Weights of a small transformer language model.
Size: 26 layers, vocabulary 7337, 17.2M parameters.
Architecture: tied embeddings, normalized queries and keys.
Each number is 128 + 24 x the weight over its row's rms, rounded and kept within 0 to 255. Layers, rows and columns count from 0. Numbers have three digits each. The size before them is the row's rms in percent of the matrix's.

# up: layer 7 MLP up, 512x256, rms 0.163, rows 8-42, columns 128-255
# down: layer 7 MLP down (transposed), 512x256, rms 0.106, rows 8-42, columns 128-255
# gate: layer 7 MLP gate, 512x256, rms 0.155, rows 9-43, columns 128-255
up8 096:139109106142170152108115159123123150119134106155090148130120105157150188114120182106120124144078133156182125135151096121106158119096130122135122145113116156144137137125140127118140167108100158095130127154145184152128118086126143143117098111151064124138112113124162115151120119119124132101140103109123137118144096138116134127169136059133112148142079154108156147105086088129138157127104
down8 094:122125099168144092124100161132115116123105147118160146136096095107134139132175143110117122101098112114137101168133139092098128123121091130146118148156136128144127179123129181157099141118153153156118153161150159129157120102104147082154119101132115130142139121097172142113096113080118124112142149124149139145127143160153118123143164163080150084168144115097123109116133154157111151132120
gate9 095:136109155107140112120151120151144147115120156135114168109156093148151176130110121184141093116122108154101122150166113137125069097129144105172136087089102134158104087147074145126180147162116096140120138102130149138126117148145125135128155128128113155110106108121129130099126108135121093156127133106118119090111121107116107108108083125133126104152158097090131134103142147100114128154120
up9 095:147133141121115140131123129108113171127124134129105123172119123149085118134092093195129082192095146109122125123109134100125143104143114138133147127138143101133112158121107136118134132141114155144123120133186133099118134170131145126136090171109124139102127146110131111182131115088111150144128149110161140117120116114145115087113032128119083148114139139057117175165156109118141123133132
down9 098:104092124105117142106141134106155144097113126144129149136115142159138158114161101156113129110111186152083146141163096138097111137129157143119137129127162140120133151155105086100142050115160141124141128128136110153151138133127124122162143104111077127149117135102130108098155131092097129105110104107117122132149101140103132093137092117104089180186110112111100120131145085165111135137081
gate10 101:097128070090119087154117099147148153096116143133135125117171113118140149162162148101132146115145124121093178104174124109123115146106128143137135100120120108129119099185155135165129127141137135131148170102138097148130150104126131093103155153175118083136100116128045109123132122105124107137170166106117136126151134163149162131097148153117128124141127133108118142144108106098180126129152
up10 097:090128175146141140149103131071133158146138159099109108132138109180150092114076089091130115086135132124140133140089144109152109108135135126111125052137130135174140134185169140110156147181124155101143124187140156133107079123140107124128102076147131169151105133163113143116171154092145165146115119098104141119149142132141125126125101152102087136134117131092126121144109117114084145097136
down10 100:091174100100128151119111112147114141101083125132117144104157134178120150088128108141097154114141158181101168085110103107121185134095103114122100152124171135129115112119128121161113131161193147148175138133099138138160130130129086096110169146141121142128102143083095179142140113135098142122115148104119158070155146128105142143131153122130118123149132115110119150144103090078154101167147
gate11 105:106135141132136105136119088153112170145112160138148128162052135136163100158115086126119142103124135163124119093100105184122099149134130104108121158094109119105150155133120153133182118100125120104162114123131083132088144120111134162153119119107114142154118171102131110149134128081125137158140130133079131121136150126155151124148099073121145138111118099123122124156098110117116151140102
up11 104:138130133120116156151127126125108138160125148094123162124114146111159144142100138118172120126131144173084154126164169144113126083151175147068111121092141114089129179137140131127112167141130121087145144119067100123071145157113141149147096106118106167134119150136151116100143126112135118108176095138059140148147119123137145129084113103097148130126154145167168134106132099130156130119135
down11 106:107108148094145141138106090108137124180118092096083153143114126129128130181146143139141143097117126131122155125164110108106147088103126139117147110137158099133178125139105112105123155123120069089146105097122106101112099160151156129126093170156115121109136130120103194131088155147168173167117113143179113165152082117102143127136149141144169130151121119129114130147113093106141114103135
gate12 098:107115137114136141081125143080103127165148115106123163119116055159138135162083138107088139110127132094114134106189105078134160098111133116122126122135105112150125136124123140146141145137078103150098086129094131123162124131154145176182112141110146170136139139125135090115155163097117148127146091092091096144132134155131129138151106127126133103147116167145133143146139133090168151133105
up12 093:130093093123094154138103106121168135199108116154114118117097123163102101138125160114150129090108134102103092118103137157095106129145134126133162140105132181128155105133130117081147078162177132102133162152116128126125165119121174102117143138140096103152120102124167113143126059133115101126166135166120128152098102132145107162152198135151114110146135154139128106129146131164126111116108
down12 096:135128117132111122127180124162144153148123118132114114106138147175151139139120144099118126141103123139162145132136124165130122143116165117146126104145166120113124124155142173140117152121096126129128105144118162130136096153094142124129153137120097145089135107105107151175109114114129129141187051083105126079106133117126084111133093104142111125099113130102130138118152153125125150109140
gate13 102:163147111116161144141126128177119095166117122160164149165115069130092097134157123124104105115096125127151146137123147149127121137154079163139150139137118099125103104179174115184120135157129146151147113125119169152129115162095106157092123110151129078134120126119123113139133125065112141138094157114083151110126176121107106147090139126147155132184089108139187129128106101134141159127158
up13 107:199131131098163121141113132154148127159099129138130152097123129100094122096164151109159148123173100133147087116143100159141101099090160130112111135108103084110156105089085092145103162153159103169181133118151131101110121146123138122151079123145116117090137132130110132136101108093120119118126129141117079149159148110109120170137087141110149146118140125111177127104124094123137125142124
down13 103:175121136122111109094115105102137090121105170150145122093129147130148159160032101117115061129113130115145115128170110106130122113147143166105143107159145139141138111143125120112121129110122091108177112114131112094115123160164148146120171112136108126163146112125130188136144155124086129100135166142129109119106145119124135131142116150130119108134148118119164116138117097155144139120145
gate14 097:161163099107138158090120132168128143095175097169082105141095142131125150151133166093138103109082114098122177173142133097084114113126138105116150094104123111138119094112108130127143135155102161120145113141126086135128115140126162093149145144132101131149116154135128159174149156128115081142108146078134150128135113197130130126166124139133118104130125102144169124091149193141127121159098
up14 102:119136129136087169102118168130135108125134111181135112178146125166115124120109138095131136156114136119125141115144104071122105109109145129120122106124134105170102137094128192135130144127118138112116105114127107117164155138093123186099106167100125169150141123118149139124082111131072077162089132083134177126143116102152084126141104115135096119105158125097152167123160139126123142167123
down14 101:140144111081136159118099120100151135099149122158131142164138139115140154091113127076126135121137117155163146146133124095122124138139149128124142106106143128156138125115114152162109088097098143148102122170103139132107148150111186145159128108095122139164140138095109155156142152134126128103160125101115160160156124111160097121154142108148104157130127095099072148083099105137141115122175
gate15 102:127147139131101136122196120131097130117127171182116122178135095177125112141145135104133119107120123090080115151147143105111113137107124120119171133125157131118113159137146147153125061135139158170098139114183146148109119138133162107151147129112073174168160117123142085152130096123094138151132133107151120111076118121083092108149115111102095101101135168132142140108139116146128140098067
up15 103:148144127128096148157101098124143105135152121149110125051133123113132122115138100143098165139135109105105142106138114166108172078138187086163121131118135141109126131160107103132111124093171084150127160124100129127154099125115094166130085142139148134164166161140073172136130113151114109130125154123084137116113183115182135132158148099129167132142142140146097103142101136125142132120169
down15 096:116145093150146167143105161132104173136149123128140139171153150102114074191106122133149120119141176115102107115130106126103174147152120129137103137117084109089108121111073104142116111136150151111119104142092132145135111139138111117155109156133140144128141113139139144091096124114118165130133117088084122125146117116116114132162125119140136092092130152113131098172109135133084121168139
gate16 099:143101090129077102117127095087155136138150122167121102126103120149136157155096104112135151127096108140085138145115126150090125136110131120141140087143115098110148155119153115110166168159144095118147143125145090138128134127158098127125158150116100121108100114118151166115169130121139172141142150152146134119183133128135130115134102121086144105158155100115115111127126104138154077121150
up16 101:114111126155124103115117097071150142160108160148163118097127147118138146168102142131165133133132143101101137116162171146128099141128129124166136142130143123158110142112120131083126121133119138149121129124099072104100159127146119085110102091126120121120079151173107120165128131151104139171124105133131127179148124135132059091070107100139149120153093138110098105085147172108134148148127
down16 101:105147168142152143102116154076125198122153111124119048127078120110138119141124152172138163094126122089143125126140123106100128089111110127135108104121133142117104144125116130096165123127138065121162139096153120092086129097144132106142141089124110133114116188158158163145146113139132144119106112134180116124106144115152123117131126104134172144126136097111112119151141106138077169124141
gate17 100:144184151118110120179152116168141063189102148103117124155142139160102130140130126158112124114123100171095185125123083130118119148151164112102070087108098109072099143115094126119129137144153111087161137128126121123118140088131122125178111095111138120086109141129095136150111153153108092117130124111130129096121137108121110105144135133142096128135139096148128156151117143130109096085149
up17 099:132124122154134131110127153115078127140105135121171113105128122103145102142124135154125124099132143133100083085165162115159144093086105130121118107151086126111147148105125134086126125126143141114105099113075130130112129154142142115131081125118144141157121125129143085126083144155156128127096172142127116082116124169143110149109112103122107151130154100134166170135111174118123148152136
down17 102:171146162141141130097103130092114111129101124154162157140170129141136138105119137156140125128137101123130123140116094182115125152120136112100130156079103183156182124155156071144144117133108103124125127124164135158101113114171114124144114140144120162165127102119128126120128102138114134083097108157138117078140118136072186150161116154137145099133084127143124140109083169144114120093105
gate18 103:146124108140073126105135135089127136134160132111102138089149133136107112150118168135132127116099125132159114116145133085098115110115122146171145079139143070164161136116100125155164121133125123080083135099154140138157189131132112123112095119087150132165108170141079141169128156102121148153124158113131104099126096139141115132076083130129145128133109134142156149084131135089162101172114
up18 099:140142120116125095157129125083137097080151137169092086114151093157104112152132131167123147087109155154109127110131116112120160143096102119159109115130121075144117127171142159120119138172143139141114160097098145143103139120119152123108097114123217117139131140110145129143154142132114149094135149095123170122129133142110118089150119091145112114139088077123148147135141084125103139112119
down18 099:110129147114131109119120136145157129155159132094101132152088161127129103121146083094128117107139184154156122082140130113141122140156117117111139153136140148117115138155106123089144112135145139175176191144102116136091158093089140131142100115146094138088135089165158112136106166120133142129108164134142145160120121131105124108154150118125120115118112089134131121135149079123134136060136
gate19 098:104136132103100147095115103134128125146109124132112129165127128152128085132121186155158144143087118113077125106137080121102131168129145133111130094113131122112098088186095159083094133096102125137122108142142121095189129157166130150131119105079130116086113085147097100151128166108093123117152124066123123156093172154091120130135151116096115156157141168129114136153184114138130152167134
up19 101:116138111133152124156137140140097153109110161143114164122117117121138170128156146111136123140149138135102124112133186098131128123141124137132089122097128115109129136105116134215137117111100122116120160113126117102118160145122102112169107133143134098138147138135141157109189109120119147158168071146112153116098074080125159130152152150134053107125092156144125131149178127136142124078145
down19 098:143109087138100111095105132108140153155135132168130131105135152107173120128132109115133123181142142079157152108095174155134144122102130122170152094143113110158134122094104135173157131145145124058129166074136117091135132115125075162120145163158105115172146100144130122107161121100135124125070119163093119117133128117134162093174115134134128087109117105148136091167088140143128139123105
gate20 095:135117112151079135121098179159167135102109138111133115122103169126093152101092134116114126160172099081094125115086170149129116144118151142156104166110088135123144057123117132125126129122124140111117134108142094144153105106144138108140121106112168130133116140130137170134105133113152136140128124135144142100133128104125142166122130112167117152136185100120110137123087137111146094096131
up20 098:152121124156151169115121121075059110138115124118126134147121089084157144110143101113134094103115117135151158112127131133116175078071146151128106100147120162098125155119115106118157085145169145148142110143160182073116111106114131111111139154167118165116112103132167118156120090153103147133173139112114115150116132133118126112139130173145142141140099138088151169096098152101136120165136
down20 100:135119166157085136173090120141135138115076120136156094165134143095108109098139117137123099122130140131128135095140166107110180137124165120121117106155130137122118115113151135148133188153134147097148150154151147120125109139113165170115121146150118125111123127098130107109116106086101170113170126134132138126144098132180114122144145129122124095113152093130100110144172133102154133122137
gate21 103:099110172119128144130161102161107116142095113125170111140136126122110099112170162127140115112155086142132155128120172125101101162129144090182111108095134131089123150105118120187147158152144105109097144097139114155077121137136122165137153124091109124156127098099116060141200106122097114071147059131121153118124132138149150135145089086137147146096130131129118146132150156113137126086116
up21 101:087116132106143076124155117100152109131155123096133118123169164151127102141124131140120100131146084158100105133141137133123119123129134119180082115111079159110138109096139149124151144111147107078121097128131142123133143120130085124131139160112154184118194137119182130142147176069145142153108084151107133155089175159100130131126118133150111074110127131132100138107132144100139126146126
down21 102:178153095091084136180135109118150091128139140154162109121129131106124094133184138103100140138143111194174100137108132046114119131136133127106115121135113136163114158135168143148138088116120141130098145127122096122131114159108099135121156111151132133148136138122162120153126115139132113107160104202123161104126116134081127124142125108152175127086138112091148149102124095176136135149111
gate22 098:119099140102119126107137136151106143109059127177142130116154158069116087158154125137091122100137103140124175146136178127165160148151130178079098140085124116129147161150141092129116119123138149115167129125144110105135144137139160122103127120168123123150117132099113133111113129144180141119163115121083131137110158154133123142107111150101102135095109146150090135133133109136095150120134
up22 093:084114090156136159121105182117129150112108107159139097131147173101127177135130111108151119087131115127085150142133155122135122117160083135103160108106155115155139119129141145111159126113134112131132103098127154113143132111120163128114124119161127107161115148137124131159183128108169137096122131150139147139138099141185152112102090166148135100094117151093096126103132127156106131120127
down22 096:138142197091125152133069165130121125139117121097120121145140110142155108164120082092108112145116171152131113120134132118064136115150122086142082075160133140126145133129162101136115101111119160109088114144115108171078173116149116153091117153144104131120132148112114131104101141146088128109120149118155112099123138129102092111131171139097144124148134140096141143142112132127162147096088
gate23 100:152117155148169129114108111150168157121137142141172151124084063126117121133136134149148116092148195107144112121110132096183117124126152140076125159131068174100108110115138132090093122123136131109137131139113112111135139126131123119155137149086100151113130085165086155186130120129134120133127127130130152090122091102140124139110111135143110132139149111099156129113109122148158090100152
up23 100:153098128090084143131154094135135148088145101157165146171104189088142126126116097113133112129089107106176130117115143103161133127141148164135134164114120169117137127075082113139093113102154141136158132078152173103090157150143093107124119130153134106123162101106079156154103127111126129113131139115094126156127145174078112124105142125107195125090111165117165115126112118110118123077089
down23 096:125128195170139106110109131149111077126127121099150126103100164153143099094110112131121122107150127105113142103126104125098127126115161118091143121127106126095112125062127131113106124124145121143187174132197137081140158134156118093132136158128131141122172099130099134123176147132101121150136124158144151122131154085123102132147114133120111125116109135110112149140109101116125157136129
gate24 115:126170123142129103144122133107129110122108094166154080122121116152112136126184109095142136166171127139154109119117137130134135145183164146111134109118117152097167153144120141123090143149125137125109111118133129126104100065109127122125129131102108101136142110149128122122167154120118126165135131131156164156121134125111100097172101120138147141041090120111116136107167112103152148135092
up24 116:123132142110104153116128193136118088103093153142169109077166114115101108062119122109106099079115121144111148144069159118098096168126158136173100147115122139104140119151183148133131163122152088144054119142141073141127105111140110081129173096120104140113126141157117105138126139122132133145148149070115139115155129160126165137146124166117129176110128123088128153128179150149161112130107
down24 104:107143154142083104100152131103129136092123139147079130137105112111156106125139144127125135112115092102097131150177119144141095150145171096143148142142151119159145129130146131131119096097072150126107143118141105105126137119136133139150121157116097162115133130112137161106146147115101155129153133112138125162131127101153096176108151130109156134158137103133085155149098151105111130094124
gate25 097:117118115145099158161140165145171150151132138081108119087162127107143115144117095131123133097190159132134162144120108097122095148178170167106141129127112095140122106138114114147124108147083109164154131101124142130140107116109154145143128151136129126149165138112148165125140109132144133043118154106128133195087154128142143130139091099124105141124155124157090164139127149186106092171122
up25 098:122189118116129143147106141151142131146124100104140087165155106105135118100133143132098127101163116129098126120099119176128057128120103095157146131154127153152105138104093112146110101182130089122079122121138087132143105107122153092133103117133112123123127108181106149141161135169115110098129188097099144135118113079104153102126133127116174097142151097147128156112109132143128124089094
down25 094:127110144111122155130139098127132134159134120052130144119158136164164178090128113122111118164149145126131103074151123123142137139148126167146144144129120117121155072110111160176102100087172157093146133108146095140153110130125110119124122127102127113124129078082104133156105112130119113127157108158110138119127178095124105157147129109113101143129094151116134129136141139134125152126163
gate26 095:130139125129164095099160164141124123103131109111140120095113133114119148130136086148146146111150181121097153125147136108127138060099168098122136134132145114131122141110139160105131133149104147108099182136105073176088134140102112110132132144118127138164092162158116111104113176119098117118139064132117109134145154104090132115145138131101097126147129115191103093107113111121148098125151
up26 099:123132132098151137107142127108122187098100081116134148139128131122120080170145097169140093145068091137154105176137142093138140148132151123108122140128103147163130134165114124112159098164125167118138110143172109109119110106109108136159137074177117072129142126115116124105119159129156125152149111133164128077160142112142135120099109160145182159173129129134148142162129136112101135077129
down26 098:126141141128120075122125146130146149158116136129116150160106126151152113110134115105136099114141130128132076120152133094178165143136086130185130106117155155126114148187099112048137139117114179083111131116115154135116133170120173119147104156154136103127159158121163138105162097132131111077125151147111143129132125116125133196115195105131120132120186124145132072144105107140116130114123
gate27 101:191154154154149172107160090166125147159157124195159180110071130156141085124134117104138116109123091114152095118114154122102112163126134124148091135142122096119101147103134160149100133182167109086120118154168103089069090162120139137122101087133139075120113086133148091106115111096127134126154136165156140165148136102106117162117110114124127131094122152097119124141102112109178096119159
up27 102:109078124162106148087097143158109145094137126146140112156178117156127096146202148139127121099113106118147154110113143124154124138094111119146124098118151092110076133115139145155140120148130114129179107100128115073144097131114112128090137134124136112137106145124131149160160137097071088115122104133116082113148128132161134141088119068125097166061107136136162113135120121092141119143132
down27 097:123147112183127164131124107086168106153105110122144105131141125110120100094148144109148115136155138129130134151121126125105118173126180114117130134161084119139136094101131107134095092127092133092094100132138116094112094113124114134141118141083122138175139111102164140130132150121139123112106120139152128107136109142158147174123111147166118104108148144141125098145137127142164134075156
gate28 106:106108151120147119111105160178116116115090159142134149126136120094112128097125088133140158130112130142079109137129172171162155120126132138135128152145156101139121134090122116115111177110120150095152144119131124166130119087121138151148175150130186113150120108090126133097139161119125121182137128129148116131134152149149103101123125127097056133128124150144153134173141146144157149150109
up28 102:148158104101120151124120144099118134106159122141115119128129155139140089113127148136096111122146111118119124124110081125147117133142122073155132162156161142105130075164155120150095108103096112118059132115124091151117140142121131138117111152149160108156099136107126065147097088143107173111114163091138143155155136136111130107154129126102103067142158135115093135111097144145144110107112
down28 104:126126145070128144124153168098118148144112178143127120155144128160146118148129172143143110107146109075135134133121145115155100170146097118160123142107120136134164138138131104093090083125143107153108127114115155124114100134093145108119114121128171159137120089097114116123143179127125097201078128136121104104143137146115140094117107147127106152146121151114150160143111133119116111172147
gate29 098:106095120101108133114136142076129149136128148152106133151139125127153142149122133071161152123133137138097127168132136095134100084160118103089108128154151156134086113160128118137100146147137128154137100141183145108133183146141112153128162088153120187122155110117164097133150093158133112134137129141129164092092183127109160159128115121085125101089117149157125114136091140154134136119130
up29 099:122088113095126131160153129147138127109132146124085136110156150110126130136118139116132123116103126181147103165117101099132148166149125170162122138116117084135139101167087185142071098110123182105192134136173103129126143145127149122136108133148138125098101133129110109128124144092117113121162126133130158127115121109130119145120140148124129123119139133125129099125140133142099128181135
down29 101:144131107147135142087137128165117110086137132115148142105104147134111147122109139155093124091101145118128104092135116147116125115158141079116130116124154112131181110134178108104185175147091109167149081141107124119129109129149136147171113146119164130162146133154125121093084087158120160114154150086150119096186113171129151129154133138136104124149124128130152117120087138121111144137109
gate30 103:144133133053139129154094155133096113110125161158082098153092161127124135074184088086114128160143129131113117155131137132145143107116119067160134162120080129145123163141118118109133126123164135133173148116125110133139136080156117095088104075127115112127123086127090117177136120098138091100141136146124112157101102128143133141111126163146137129158137138152122127144126133142135145122126
up30 100:148077131107123131113145103112124113147102104138162126137093140140170096107134123110125102089158158097138126112136104112149043130141083116130092089069126158157143144139150123104135145143153132101097154124148131115127118153124141130150152183155123164077112129117127158139171155115095120084119130096099100113152132164114126132124125139086095109137138128118108203121131135132154087127134
down30 105:145094143121131084139127128073205143150152114145056113089159144104145140145101099133133123201157136151115132146116087160146123127123117126140110145152133156139069154113103170113086109116131150095117143124097118098158136104154138180125141160139109101082119156150141128163131125133096124161128122082162122146156081126123146116125124138105135152118125132127119136175165113121140117087154
gate31 103:165132107121156171131141130148168137119160125142154126135139086138115121165138103133122158126117108130139171186109116128127119121116086145134159155134130106124152128109146154156154134129144137134149125105124099145120137106124082135090128140093123130133124124154092136100124096109137135186126118133107129101126081121138095138109102104094140159162132121101076104113091106134109120101153
up31 095:124164124147113148122099103129178106106136107100128147149101124120131121140106152132149140143099109156110167124115165144106136137110152081157149144156145129156154132096039120140104074110121126140098149106131130131099078123151069141169104134154139150152130138087092114109102111103135130117145097161135138096131100129109139163151109094139116131107124135101092141112096116148133104109140
down31 097:128114088143136124178067164129141130100144141129114136109142110115136141173103139134125166094137106124154112149174115148168129151111124148083135145123112164153144201088093110093142119101127108177128133100127144106133133123154128122142151114108088117153161122156114137120138118148097127089177124136109185090153094140128084151157135115127113104119113154132140121126088124128108102075123
gate32 103:104101143136111073093151157112131151164165122141090095113107158134101151115132097139122148199123098149124104167153137144127117128095104144140148125168126149123140146129117123152136107123119124138112120077162090096134119136113120108127145094137137111165137085124193158121121139118151124096115109078130114153109107112158130126174115124119143098145144133121152135185120118076117145154090
up32 102:117111104143169095127131092093126137138135173174075070139144145136130107173105113143199134145130102124120171134143123123098118139092088192097131117106086156157152116115112124141171093133115146179128144148105100136118101098146127144143104088104144102108159097088155138137116149129113162159110136136132126098129165178104146172174147135150120106138140134136156110143107094121127135127134
down32 099:086132152115093051094122119141090125123119157167106122148131119098127141106122132158154108142121109121144120188156152174163128124114138121137124090141123145159112136121120114169115145127112113144141107145112140152125147137107138124122086086088105138145136129088134123107151139157129114125123128084152119121104143106128156158168160129092084136132115088129123158185118073100140114109157
gate33 109:123103133156081142101094149142168153125131130088147150126094153186124105143129165149151159087138115101101096151135126127191107123119092125154147125117109130151160136139144118168091143149155134100141107128147123133102100139150166164101150111125108143108136128088130135154126118127129111133157124165092136164161143106119124124125152111092088146130162113117133148165133127147141106119138
up33 103:103117105178130147139105120123077125124107121116115097071150150092102103141189124156125154099083135090166170102137144135112113130161142147126150123108151172093087160127121158119112171130091123151153148106116105129133113113145152135117153173092111082136156124184149136146130118149149153142128123116105129132156146128127117170095079110122157145136131177131149091138091139090103135149102
down33 101:162131098083149128123119097119115134115095155122150163066167133134107154124185119107111114093152139097116181138126111122152136097106091131121141130110137123147133140120123130168158113138131153110144130153154133124153159132146149090160115040128131089105121119105144126183122113137142108111165107143111145133118133161148111087148150090120148120135106104140147146082136146135128154083146
gate34 100:105134133149139131116163131115120121077131102153097163064099136108101113127170156186110131133110112090157119118089089165130112094146099128126128118183112176113161147125148115151102122123146140082124153108143136173157121148136155116147122147131147149101123124135128162088130131085149152161100078139117113117077143139118140143120112105152110079102141097115103155158117130173132117092126
up34 095:123129103121152108093112140084141170161118126154145094157142130173107179159100147112114140133141160123128128119163103134134165120116095110114104119127090142116132129121109178111134162106105089079091088104153151140149100115131127112109110091110135147153132129152144070123145122140109163126099153112118145087149109168138163109094117160087149116124127116149120111114138142112116160097126
down34 097:152109132094101174097112134124118174127149149158154068131135143145107133156128139129142133116131112120137144126136125113168095155097137131139164117150122112111090073121158119091108110147112131072125080131122090113148147102145131149138129129148071151150158102087153150116129147134143115087135130095145143160086079122130143127161162170119135106116148079121115106144103125156137118143191
gate35 099:188126155083121133141147140107123122102140117154181134158148132077135076091123130120127156121151113125151109142115100092124162119128143146123153153088127120143160125115168137095156102129182157114179138124148122174120181143131123142148154141096128138145117082136112094151143100153161120115098133102120142140113129115124134137113146184158116155126083107160166135171111128102132131160095
up35 103:121108132121120132117114125111145131123120105127100136133118157159167117104112152151154107144119139140122144139149142151151153102117112159152180176123126150094123136152100107150105121108136149121122099148115192136076151139111127084077140156089104072077120130163103089151104136126135092123150131100163118123154143152147168114111117095113109104129110139095151154116086127158067115157150
down35 103:095126108159111151112108152115114116168140137106125150133147130132137089097125133108140117168110121113128159117139129160112118110120126126133172102145172167126123113131104147180113130135097117120175116129144147134118163125067150112128121123157110140112112119146135155160110070142105119144094087137183161143112171175107157123107136179125124137127128110083120111097138108168095120110110
gate36 096:148102068126136126148123155117154156121162140133145116147146144157108126105113138085144123146080101102141099137088135101152135152146129137152107122127082148152121081112099138126130147083152079135098113102122140102129128132121118132085193138113138156100084139173111170145084127105142152133115141092094106161102154104161148106087189145142114074152103154109116105156157126106156118129156
up36 096:152102131089155144130112120130116141098118150143091111121137160156110092113135101163113109126112087126131134093135112113133144184116150139106091139113075154130154109085120174159127157141089133131127116120147100144177102148149130109118127119151162131150132133106109139109142144087066128131131088161159140117105130134107163169091142126135143096148077134125150122125129182133157086139152
down36 102:156112140149162131094130143139091127147163170159094132122101162154080157113110136171131119138143150125110114130134144124106117122182158137165102078113120112166180108152158132115129118107103111151124110122164120163104122094128154085078122071109173076140099153090123132129138076102120131119104121096111151125147125131131182129099101113141112132150169096073085126133156113122141133122093
gate37 105:120126126128128097106108137117151131127102135116133147147083140132114116116132107110155121148122111123129095111131111191131125130128164121191126168150104144115123093132119112139166128121118118130096045129108102164109173129125136117060133077108172092124113097154146129191149124123088123139114137123151145087143135141100173081144177108150129115133104109141135144164145111142099119135121
up37 102:134144136184142152143170107129129137095117143130097135127115134150097120145147095088083094135165145144151129156139120138104068121107148115098120112120109140179144147137161109116139147144123122102089119089134141160135109130119163131140138153127150179144133108135139098103156108081134158126157109115115098140138128110081147122129102155136092119170147128133096159091061079099127138134098
down37 105:136104101115147113165143131133113160169140105102102127133105155173131127088156135143128138135155131110135096077128151163142126126088139129164110112115093159099134145169119136121144160118158098170158127140132126155118147082090122165134155125086125107164103128121123107124152091168146125147126132171126112154104122122127136139089118168142100111112165104118176145126096145124125127155127
gate38 103:130156111122115116107176180103162108128112173140169140113096140118134074105123135120116154156124181117147120097090158143146184104097102080091126143108163147143098164146150107125129104097153117092173184141126108135120146090127111134081153147134133160117124112127151149146102145143145132152141113135141133141112140123105160138131159120150138116108141114137163111164137094152120139115166
up38 101:116136151165125093088114117144147132134119149127115118128154104133080174123137121112156153103124117129106125108152114097116098147097153124141116159132100120142133151117132150123078122153121135137149126138131163136122115124133139076167164086151104116112138083110136114153134147128123178142151131156143146141122115159119084164174162130103128179111125158151125139105175086103131159143101
down38 100:134146111161153138133158132122136113129138151110110098146133170145165173070139151136154129097138110119109127100100165117161078121112151112145124097155115103104123120103113079112137123135122111149136132143119126164131097126123099165170112118135112078132136092157099127092124137130135161142128138117158134125115114131158124095122111125124110149143088089145127144120115165144107132119139
gate39 106:124083124090125117085129102112122105128123160131123110145118157175129126133175123092158103159143085144127135112109108118128110145114164115146145110109110098109125135121108135147127127099166128147143127161152091147143098132126119114127111085101156123103126152128127118101134140072134091105128100113116133129141116147140103119078094153134159099162141144163123104137106172092152123144148
up39 104:145130142140131122079092185104152117108171089110116105151136136127117130162161116132142081160110140113144109129145111141120128086111132121131123118161126120155144074133128131124139125121120123100153160146122157128101106110100141151144119129141164089120121138141098107098115169135137142137139131142128140092163130123152103096073107113111115108135118120111128114151096200154163142132100
down39 105:108148154134143125133114155094134119081153149153128130138144128100138149136130119144106112149117166122175121121115112137155147120127102165098099163131065155177112086136140116108121168164092086166135122136110115168150107124112171167107093095116103093125134149081120104081107102121166119102109119142137139118122118099173135148098144083135180117133127136144155137146106123177124115111137
gate40 096:139152114114179115119124109123154141147132162141095111124133138153133125133106130097120160129091108109119104157113160126138152146151092128134128151109169097117102118115098160124153106138144143139136138141147129069141100128140098119148104112151072178144147137132118129121127135165122106093110092102114110153079123138199159103153169122125170129119136123116124080122163109148117178123164
up40 103:121166120143131110144115133154125126133135124133147114132148124139115075147122116153115096117135079123142087168158130116136133125102173167111120152126130155122096153132112139099159162111117118155092145106131160156155120133118135100153151154116144144089154118141133157102101131094121163111160099140126133129117145124082128125079158121152107102086137115155144158115119142150157107182094
down40 102:116093151126125138139110108102113191128160116097118106116133152153137087094084182118112147124146091085120077137116162088130097169123092167140093143122096139130104134130125108088141139141146116115114116140100102156142132160207106124151155147109125160134137122156130098145128158152133119148131136133141126113112114118142147122151131148166126164089152129096164081146119103139176085114122
gate41 100:150136104154156128152142107112107107110136110168148161102143123098131125130100130151128145153114132139159103108123123150104160140081146140100118109108121105123163118135090109135143134136131126120169128133155125137100131152139082160104164073092146127091089139101138105114130103128106100136114124126099150081119140134122114145120138122101108174104161166058120154161099155124141082137136
up41 102:070103178151123128111140137122143102130104133131112117140083102111120140129135051115143106100179153128113156135111148116127078117098108083142124131117131153143191094077161152133136127100119127100086168124157145196114140106142173112090154128159093154172142120132140129144094115098124131100112122125104168114129049126114143097145105157157141099168148124133101131132148165113120151126150
down41 101:141146097139128147160124115100113163147138121129080065120113103144128082138077123143071144129160180117136149101101128112134118160119164128117122126122112128150136116139095130150152156154175164124131113105151104150172160174145109100080141114114120154121125142140156120121116134110122107139132078178115109108087133162126089125127138115129170117108160127093159141113116093118116122173128
gate42 103:135118126166135134140132112096164111134131124118148113101094133117151138175116156143144167142082138119119122116109145153132144122124141132155116099173117112163122127143083138143131145169106154133129074126128112164141119162121103100118097198137124150136085107181165117108134106103158161111128102096124139122099163161056147109160118138129115128109130118105116134118164124141145103178085
up42 103:152093173122149136130121140163139143157114131131147208171098110121172109123145140083156095110092115086142116127128126144177153132141083117175125095127114120120150115144095102137133098158123135117132117155099115156109078093158142130157108133144109112141113124131121130101147148077119118090137102126154125150120160114111105151118147127150132127114159099148143115156120088122148156096072
down42 101:133127105141103110118119121169120123135117146099176157097101118090108110109160138129129077171117156087152116142119157194109141107107119138107129145148118140142159102111131133127148100137131133153125128124088095177169102122130098099105115133141176117123154085110101149130129138132105119119174144156122145146137166119096155162122111097125073094122144129113126104151150105098108164096108
gate43 103:101153134121156157144141104108180145106084106080147088109102173141133138117078115108146116107108155170124158117142134159150138123118137154107140122087055120097110129102114185103174166123161130123131150144147078142106173098134140103077106146125101186126136115151157129105124119083186159156172153120149095157166108114153094157113154139156147140130141137142143097129091144139122130157108